config = dict(
    num_hidden_layers=23,
    hidden_size=192,
    num_key_value_heads=6,
    head_dim=32,
    vocab_size=4096,
    norm='rmsnorm',
    norm_eps=1e-05,
    rope_fraction=0.5,
    init_std_qkv=0.0441,
    init_std_up=0.0441,
    init_std_down=0.0,
    weight_decay=0.014,
    warmup_steps=200,
    batch_tokens=32768,
)
Each number is 128 + 32 x the weight over its row's rms, rounded and kept within 0 to 255. Layers, rows and columns count from 0. Numbers have three digits each. The size before them is the row's rms in percent of the matrix's.

# layer 14 MLP gate, 512x192, rms 0.165, rows 345-511, columns 144-191
097:095136090114099133146104110136109134136086138089126118129128107093138150151123145209119124113090147105076100095156145175125097134150158103106200
102:094105077133135106196102145079102166144163130121139086098062138112073155149115106082087124129170165158143173157130126102119094131139146163133197
099:072074116083138157138125187109104092133180121148073104096109100155097130087119168150160085136148136097117096157106144041085180096104072140163117
101:155185161147098099220090164099085089130132122146058113133085144132118116126119154101137104149111140150123167131119149115177150147057055160165122
098:104078201142105101131101137139149089093046158146091142067129080188113132090126087179129176113143147121092132183127118091150156139148116142135130
095:156122129137104173115166143170131115155141102103185114129170077139107129118118124109156086103087153189150125165100117126150160137109136134095103
095:087064115135160195124118096143136119139174160172153108142111156075130164187161149168167119085127132156147112058120137123124076151071167132182164
096:095142099154115074114109128123062118126144097112134132160097071108166168230165124100198142073087160137137055120178133156128132187177122157105170
101:087133165198130117094166085074098126118094150173115104174131156155141156083088160161134117075110149146162142160153077151088146097088105137136161
094:120217147136121101097129171107109139092168073143099116207147133149154112094145112126118171106119176115116144135117078161164143044228143184145168
100:101140081121132138137173127180109065083093164112151187090081088162125123091154136159068126151152178136211075150165136085097153148120110112150146
096:095149105143146144115088170108186132127161118154163146168127151127152159119123090129094123113114155115101117147136166171129123106130160166136176
101:159159144142140139179147113151162177157157149159147069123095083090164124145075117140192092116096148143159142111153172131112130103122099124102166
101:157159190147133090074117148123130115195104123127114128128131167106078102151151092110082125074118127123117085163130123133114190159094108130119084
100:075141088083151056103147057081185118120169135178162051117111171103157131109120125114159095156099164116146129156146145106105173156120131134121097
095:149125164090107112125208118154072134132086165198120188088146084144134110100097185099090127146156149098121093143128107126133070104131125149065121
097:107108095096122116169108121184084112176143176085091107103127160137099111073110097118136143142071200130133082152128149142128129081112169151196110
098:164196101161129166064152118097138158160138155138136126140079091143190148093103144119128143084124147070127167140090141094116106142114106157183143
101:150114167186162126128135148166103102088093160108142167140108139125111122139117090149209102132158049126167088102058094139137154089107120126092115
098:149129114086097080123170136107154109128145161113100122178108151120139099094089092152173125143110161053154108118127218074170110121126081153131138
099:147150093182107132110094145147182087119147159096165142167176133105137116166155143071126138087170117113081126117082103117119155081138135171090079
094:123099080128104127166146092144153169174118214122070150091144120177121071114061087110164111176074176148176104130053097131124048146154117113141075
101:159134161083089141151126103175155062121110123147123101137135133046151068104120070103123156160145110154113162142135130138177178156125080173128100
097:174122101129103130121086165138069092137105116120109113150203077117115107082173144152146099145127145125174174160113155121165160115180157043133080
103:129121158112092159141129190160125148061167141173140090172063148169058097198087125128150136121140127187110107107100077091136180191139158060128147
105:091056173109084159141131140128170126113161117076144129127138143156189181106147118125109100118079146125147124107159102166117100160135083124127153
099:169170122154164092130135127138151109136124089139083101195184141117141147096083198114081131168118155060098149160145137183183138087153109190126119
103:087092141165097152116074109094099147146118161165101056136114092078121122156112180104154110126127116135118108121118135121196145216116152146103182
098:138102157072068109134103151146128143073165098122173059174114167136129119090181128114101181161100128124142133127167133130136131134105125071217184
098:104118089145135153130192113098170123148133139156107202060112085136171097170112087134146106113132160134164124095083123070094133111081113125104157
099:142154164140093099123109106129126126073080109135148137121164170119173120115159185096086099128135109164214137087141163097134100167164139092151119
098:164176175156147129058133203095105167107148136180093115152115090153152068082107159046130142106116169156146126131053121144147100102152142146128220
101:165092085095087121150129110126148092152141154185100123148069156103127142149147182083111150119141092119184124144154141102126145130105123072127108
094:131142121138104120115095111127164128104111171120181137193107138164137139158157141110177172090153123138085127114172169200147116105145117167110121
101:103145163122177120138131116155133093129042173165139080133149120166179107117130147152192089079122120125086131105135144100155106082154076104173133
101:096144107114126134183140142123072070127178127073194123114147127120114084099175137198155126141144166099070152121121177077168134145178164143119162
104:143094145127145160141081133080061083138144178137144119105151116104145080134115096148141163207133191130132146106113105108060070161124137110216182
098:115050119109163084095153141132133180148170167136188096157129192164121152143144106095128195195127117110133081115148090167134102116156119121100140
107:099132198163130156162180120134115126122112089173151160134099133123106149092155135166111107117106118110110172146140151197079134101104098165107107
088:147107120109078156163085118134098134114099128127097077249120088116166073136103122092167083120179115187075140176089098145050081171125115105138143
104:097121111103109127152121154139154138103105136098054174159162121054112133062110034122155080101133145167127121112139103156155174061171180167130147
095:170144151183096079186149133115144059161145157082175148146169120142102120159117154069134123090114128092091144139063125199135165093159057092111150
095:110129081168144156109160070143080067184133152143121144149219123122184105121084124170094165088138137156103176117120112114100103168141135073115098
102:190100133139082116160127130122152103137134138096119100114139100105108116103132113154066101117131121100155098120184039075112087125172130160084154
102:097138117133145058131123153182134149151107142131139072122141180116164132168138168158130165131079143093143128120081095138100053133186104136176165
102:110131140127143147172072088074050095159096104098108164124100184130073109096105128140160152115116135116113124121142157171081139101156137089163063
096:127132137132091137079087132121183177164104134120106152106133085108186116133053175163111147141176108148131133130197091098134158094177045127084124
104:183147103152159136163124190095145128162051136178171170131127108085156154123109193138133151141110083108135073130106122147127156148136094212130099
103:099126139169201100093110098135078075122212130142129067091154155152123139096165156180181152096091127145143167149187113156150120154133136131127177
093:123103059178095118120086148148088157099114176176127172151124151128159093110134151138105113099167150191140146098136095113104121115127147123196099
101:156156096128138116152090145133097128121119119091136117130126161126143044171209163158165101105126146115143066127171111163149154127122059103169141
096:109121136146114176159178119119133170073102128096062132100159111110147080130159131177123117156122152145136140141145143067163142141159092125147125
095:158130108140204079087092130180152061173099051126172115137140150096148160118117123137105092172137099096098145140133073132113140065119129158130161
097:131141098134169100135172061136154178136101118193087154178131136155077097117072145187171143148119112209176172157150138154153140124153113107157166
107:076144137145101200144093101120109179157166088093119139156141123177153103197105165115118116166137119131191097152159165160117129097148114117138117
099:188077167159069174138148118101155106119134138130120105065108033109091163150140153114056161197158108180181147096135117106116154109180151146122113
101:134088190148052134112114188134106160127095104089100075115141106119185107184138084171137112129168081161166095125140124141088176127146132109093115
095:134171117104131120137138135153075126178133090064151130145096067086142138215140128128139108120125177144143167160068174232078110135145173132165077
104:113165144204120118122157103118181065090068172137172132128137167092107084155130129145112090154159138076149129132155185125078131115101095135114125
099:107152172152155163126136099188156118112135114108151162149138076095144064123046127148177113151095104103137082113138172115087079143113078164172118
099:081145167179108120085129113162108157158141137128094150105195093106200100118144149137082116061114121144126089182079067087165124131149096146109148
099:094139138143148080165105143117128088078112156095124096124121150063103126130119113141169095139145086126142100134106144121022122143107102091164146
102:149113124157185161106115143123171107183167098116125131140095098094131098126117154090133130075134182128121159112097125141114108097101092171169122
101:202193120148130147117135140084136167147135128104130162103146146162157130140143113156114169064089136154081121103099073174124122118126112131138092
101:070157108183116126162084160142140140119186127146117084121113081094162065093108067045114144100132044178153149214155141120095080078154063127158138
099:187146168142076158126184123135218174130089160101174123136168092060120069148111114164072099145094160159136118152130137129167148174119106154146169
103:119122139099137144126106086029132136108144134133072156049174136161132210147138114196157149080146132110162134176087107152148124108126135099086091
101:142058147177149216104130105101062143113166178200107105146155093147128131128109138082094139131143144131145113101055111164144176163145053103173178
100:149125164172133108123109124160145147170126113139206131121100116111087104173170082119156090163157101110171108123128106107166124149064095184103123
098:058140119093120049133122112188194155109114134120176138129154116101163203136175141163087126092140139149061134132161163151151131201127151139098187
099:082133163070178096175190119098137117129194132145112120148125116147145185113108118101152150125114157163135135181125167085137136160145169163139077
096:084110089100149167124077128139137116085140176103145094139133121150149107160095149180137131134125098116108101108151133120083108130155149083129114
101:145172118108132095101149136142176164138092109131145117154151121154094143176125165135149195181083138133107132087156186095103120154170121130148053
102:158147098112082122131113177154132054106134089169141120084147144095130159161132182130108107108128106151103170172117131153129133161083128155101174
100:126135087123137129130138084155114188160082143093101127109118108159117088112163193191124122112108110140133100153156103092119190158106181095129146
100:101098126166102159152086109131102104155101123154113116111099111058118163108175158173110136128101148158151115116150097158135113150135128132090094
096:107176081143110119077103133110148142102084159139099111148141147120047121143169123135139132149113137160237191195088169150026174171112132139165153
100:140155098158191142149090116082089088083124156078168212081113131134113125142143155159090203130130167187151111136160163120200163136141110142122152
105:140098117077187126122155160139179098117122148141150147105159141152138183105123089123169141085074140153145120060142147142151138131187078139148133
099:139139169149139139142140145124097115131133133140128110171101185145137177089116079078070199100149162123098136182141167100145105114137143136224156
097:077158174187104055125076134155150103209131139143145138164162077165151103174086122135154156186153088138106121137119132153103105159111175090079101
100:181158067128111152134134165152071128177180129061125126136114118138136120158164164107146052102133172109088130130131113186113095147044106126128154
101:152127095117146112112131166094087147137109150157138099110103080174157107111149152163140125125131117120098135091099131183167166123135139166166130
112:127144136032154133113168210127122149128183126147159131106118062113097144087118142128142172089150095155124139166129074114112058108142147129132110
102:125096117083139176145106133142156187119122108051098195187145116225143090112126107114126149170182101126117093132151154144115124086120121156117081
099:153173137171112108083163031132123113132111104121151097110054142096166158142148172203035168124089154141174106103118139153135158162116146099183098
104:174139147115148121083138152090164108181176134146104099144155108119154088085124100128120143130196141117178171141123122133125141113073146107114117
097:135198167125111121100061122079140132127157113157113103060112127157139124136138145134123132188117158128108165113122101186177115177132122176112088
094:091056113123065147118169100109137097148142132087143131130153188126091147141062121121105124103130153067144111127073203084138144106069164183156125
103:087184112105133177177133155087184118090082144151099118063180135128108151149146079142110104137161098153111156167142086099162163140152144185117157
097:113137144157155094127166157103149152108086128191156120124160102138049120129126078080098076206120144104127127029094132095166134094147153102149140
095:139154046176092130136132181147166125138103134162120113146115131109158140177141115151193164140135148133099074078140133129142147123174152193091144
101:106203158071093146163097128118093108166159115167137170132144195133148144117125153180079162125124094137129101132078110157129119109126200159080197
103:099085093131136112122168132158134120097088165161181158133104154109156109079133121060070109188154180128127146174112163145197121080051113157137064
108:119157111092129201138115157136104153115134167174109158121102153139103155112047134132217131164129135073129200153162146109100140148122147189120129
091:170126123192120175132135108095117131165129102180155182175170146092195175125152106101110165129121074167074133175140087128177133120117153101123143
098:156110104112137097093135137126100165096127097138148085102136130136164143137156158122102197150107127128092183122173097138109110188061037085127077
100:111115108114111161091123108188134104105169097169118094154166101145054116123138090159124056167108139117096111141159122098164138101083150133125092
105:129173191119076100099183086176180142136118132089151114107045133106135186176149154200130128115095155104145090123128124123104161119120126104148166
098:194166140191110125127113111163111156170120106076178118142148122155098136188154092084114106134086136159119102127118062113093099123182080172107121
102:115068161154116100191087097107137152158161152116202089135100098111091149134143123115148168114144130166121150141127144189149063092153115086160172
101:168150113149133150101118154114142158090097091097064108101153136109110109149178138104070157184136100108144156102152101190109188161123131127113038
099:154099177124144133094154071079163109178146092126113140149119060124145147178136154120184118089106140136103170224091124115120139141150166096126169
101:081121132159077087145164135152086133093126109172135114171131140112124203162126111087079152093145101107137184088160104093176152125124125147128115
096:097090123097043125104113144118121157085153157162108167131144114140152159153078162053136182139123130122144136146208164112122124155165171110149107
103:111165135140176117117113069132126150177120090129182152100070183082167183141143084092132111114110130111171227133151087123134137145091159133055125
103:139143126168090161160112120097143191098149122109137102078089179089056124117059121124085079172179109140169109167136117109128076180145139085125138
101:121116112133086135165139224133116088116108129113100136182059126120096143140138073160144118141148097145112160120151137097079111153157161135125164
099:104129136126142093089113104129168099134127063084129157088121178144136109127101113085152060153150175123108123133179129128112155059148116150139034
099:141092137122183133147142108156135135183108184120168172198159137141071118218122120142134126049128128098132160123161165109117113083117064165128120
094:152126148094102146178189106139165143066087103090041126088181137158144153135121125144115086126077110120145129116138158143085152125137176136117178
103:140097061134111117164146160113183164133084183178117135188132135103079142124169093141198147136100120145186155181136086093144113130132107125112184
102:114040115112204125114104142106223121116076108122110100124094096115152119135153142116161138134116094143143109122164118123138178114129174133151115
102:197121167131162116113123153161094170102133119140124117105104131081123099080119108117153133119138132099113118109024124110135109129066154083149112
104:084115092143084154071180151122139113141099098099120142082151146142131123098086107158121157198211156104101136148122152076152125158086168110129113
101:157189129119147096146169114126152118107133108113167120121095126171184131177057080134157161095100148128103091144054077170114153082127118147158111
099:123123161130158072162141179112104086114095094116131155176110147146077166059103106155130121117116115127151174079108088125107071175128134103139132
093:168082133158137143141124114124097178114174131137139117224146082138158144131109088135108159166117074140141111143162099135165128128116089103117115
101:172129119137149133155114180128156069082032144108108126133126129123117106179158171085130091109139118136164095126136090167173121106106142055135092
101:161122087091156143092109090141112119170125133120163132113108138123181135108163137183109065183150186131141169113101100130091158104142069151128161
100:153158114169155122189145142127174119101147200125128129164142156130109141160154138145128150108099142170144127089170121175159126135212136125119095
093:136146112109148144128181132164123124137087148094146188102148085119183090195146098114057078138163148136136097166123108095139062120119071087134112
096:131172144114178185123158174116077223157124128136132147141127121095155051132121140190151161150153123169182096128174109167140114116137202142116095
101:115062176148132115182148135143186186121155187129096148073109111158117110108169086156102078144189135131173107105095104145126065173140185121145170
102:108095119146130077057064160084122152104039138073075117105141137115084130144091131110102134126108150123154092100173101093118182088147133182148138
103:107157167136170074136195135196105167111136123137174138123111096057173116145097045141184123148153066126162174140092096155088113130127141141116111
092:123113138144135157186137124072144105090118155142128156140131125115082100104074077097129136151169144175140158091157166148203116162172097112139117
103:055199098122120136157183064100147157108134138122085133124064195079114120112144162151164084105137133141067179152151188112201098163113164124156136
096:163109110096139153077130169114107183199126127100127154112121090186141102071071093104166137159153171118168125133103165158134111172152166188159101
098:090091146149143099049079142062108138147090147140153150127069137121107118117120131142175172152115158137152129079159117092133112116088144137106164
104:122117088140162142160140070109096142108111094075172120130139130109150188145128162118098156099201110182149075072141183135076129089121110099103095
098:140135133129107148128152113113127091092099161154177153112098163142093098064118068142108128146064147131117153108106097141123108136171172178142157
098:173090098141057169115111158139117155084097125103134112157086168151234132102162146189122145146157184112149154152123152135136127129122169159168113
097:130079133152169154127156108135117113125070057121170105158130140157081087131100107115081127088146154105104134142094116155144124145139080190138090
099:082123138224137141138115090120110083158107132054186113097104116138163181190153107148144127178125113123146067165158120147160120151180149108101138
095:107146153062096121105134143160096122145100118099151164155115159187108136096097123112119132124165163080104168172109106118106216118125116129130117
099:117155096118172163126093157092062114124121133055169145161112072100166136126102115100105135138122152157138153125104103140123136068210064186082171
103:118175056070103097132113088122116154154153093143107053139136154173158124086161145179183150099103149178143138188147201086146088141158118108148181
102:146148172100101165138165077087173111145118130119179103133085122112158165122167175120138133040136179086153073144124179109109196135104119157152082
095:151135091176160117100131165089036079139129149126143140146149061189058109123067129151156136166095144090107139131180090098114107125138121111148123
100:170101148144104098152119133147153158121162128113101104074156078126129136180133113162061120193099069133149117192089140078058172185096149143163119
100:126130118144087072137135155117066141146124089155153081090108174084130148122089135095161145107137105078162142135180126152142120114159172152138059
099:117162209103118157192169145129145072158135132129187154127140169115130163138098122149145151132174146099154096135144112142087136102143160120119153
102:175163076073067117125111058069093137195130123206085044137187099127181168134185057110124133124122133149100108142127102098136155110087151123104104
095:141091055109072092093133096063124110129109159110128153134086192102151084133071116158122119096100077097089171116158147192182144115066080154153084
100:158141117116125171142169108130165170091089127149139161156107078124103152113115145149103168099113138152097133178139063116176078103155080155179176
111:130159143110084137204106168129150125075125119081153150112125109143120190174081034145081107186097160142147127136089132123141102117080125127116113
097:076077164115097118121078177151088131139130064157033123146129187153154171125152127147106133083147094144115111137134139142139074133067052069168141
098:174089164141081102114141140069091113122106140127134141103154095106136078100157149062116170127128180107103120099088114136141107093117164148113168
099:102155164138177054122113136120137109158115081156166081117096119106130161155140107153099165097129129136101147124068150133121118158136158141143089
105:128148127158078120165084152135134065138090132138148119137133107131092130138160143088182102086115084085090108099156017097155154127139132143108108
097:132170102106104158195101170146096096128118139143147136141138092203096167093134160050118099098077153116144122127184152115081163100099106219132095
098:104143088133045121175166161135101116099142197092081096104150162157152146141175153113074103145130114183127155161107152154114099172105176098145172
106:188132161112099109137172109134191136132116104146122140060137099114135149113188117176061101133127104121131147145103065125136098146130120199126101
095:131088120147109128195105175139101170146111098102149087096099149152238145147089094121150115161140132126172094148106082121105070077152052111142167
102:118137222138096136127142142122120165111105100084110096081103182081114107121178085134071130109201127074095114137105090117207089081130168121178170
103:142085128181118139134159109129145098108114169053146119134073095115108064056112075137143163116099134100151171144160170145157096137141118134118126
104:112076106144169073087166190132125118210101154136112099114096143094149200118121124151092085105098126112132091122070088136124149197134173115120185
098:110118083159132140120077072158094079156207119123106104102076145095119146123122083050074135132129103141138189102132169059106135146120097091149116
096:103142055140106088083151091127079137104133126154113122165077095097156103152104096132121065139137181139166137136168178160162179106099146159085209
101:194145108120090097112104152043166130126173140135095190140107153105165142073143119138155101148154162084160102121147125067134172152044148113151143
087:082158138113098118141106164143130097160188131162136108124118156157106129125085129102081062125080150171147157101126139146149146146176110207096208
102:112110111112109163134053172071115100182176117120086115090146144118129163073105133135124134101115127202069170159157103083177113150141140083193109
106:101070187119078139144099107173128085162150162133118140162151092164122140119170094082143152124129165124150204123160163157157161148164152121088166
100:146144115137094206126180087127145135121108124130149122097148160092167131152121111156118123112168091076113161142181157125071108105125165132098135
096:127094095149109148154158081126124149109149128109091091100095153109165097103118218143128134168116158101109162084150170089126170148162170131137108
103:149061136104076098096139131162107108154100130086129124068069131132162153137123135178105150121199098177049165115103152094126080127168204114134107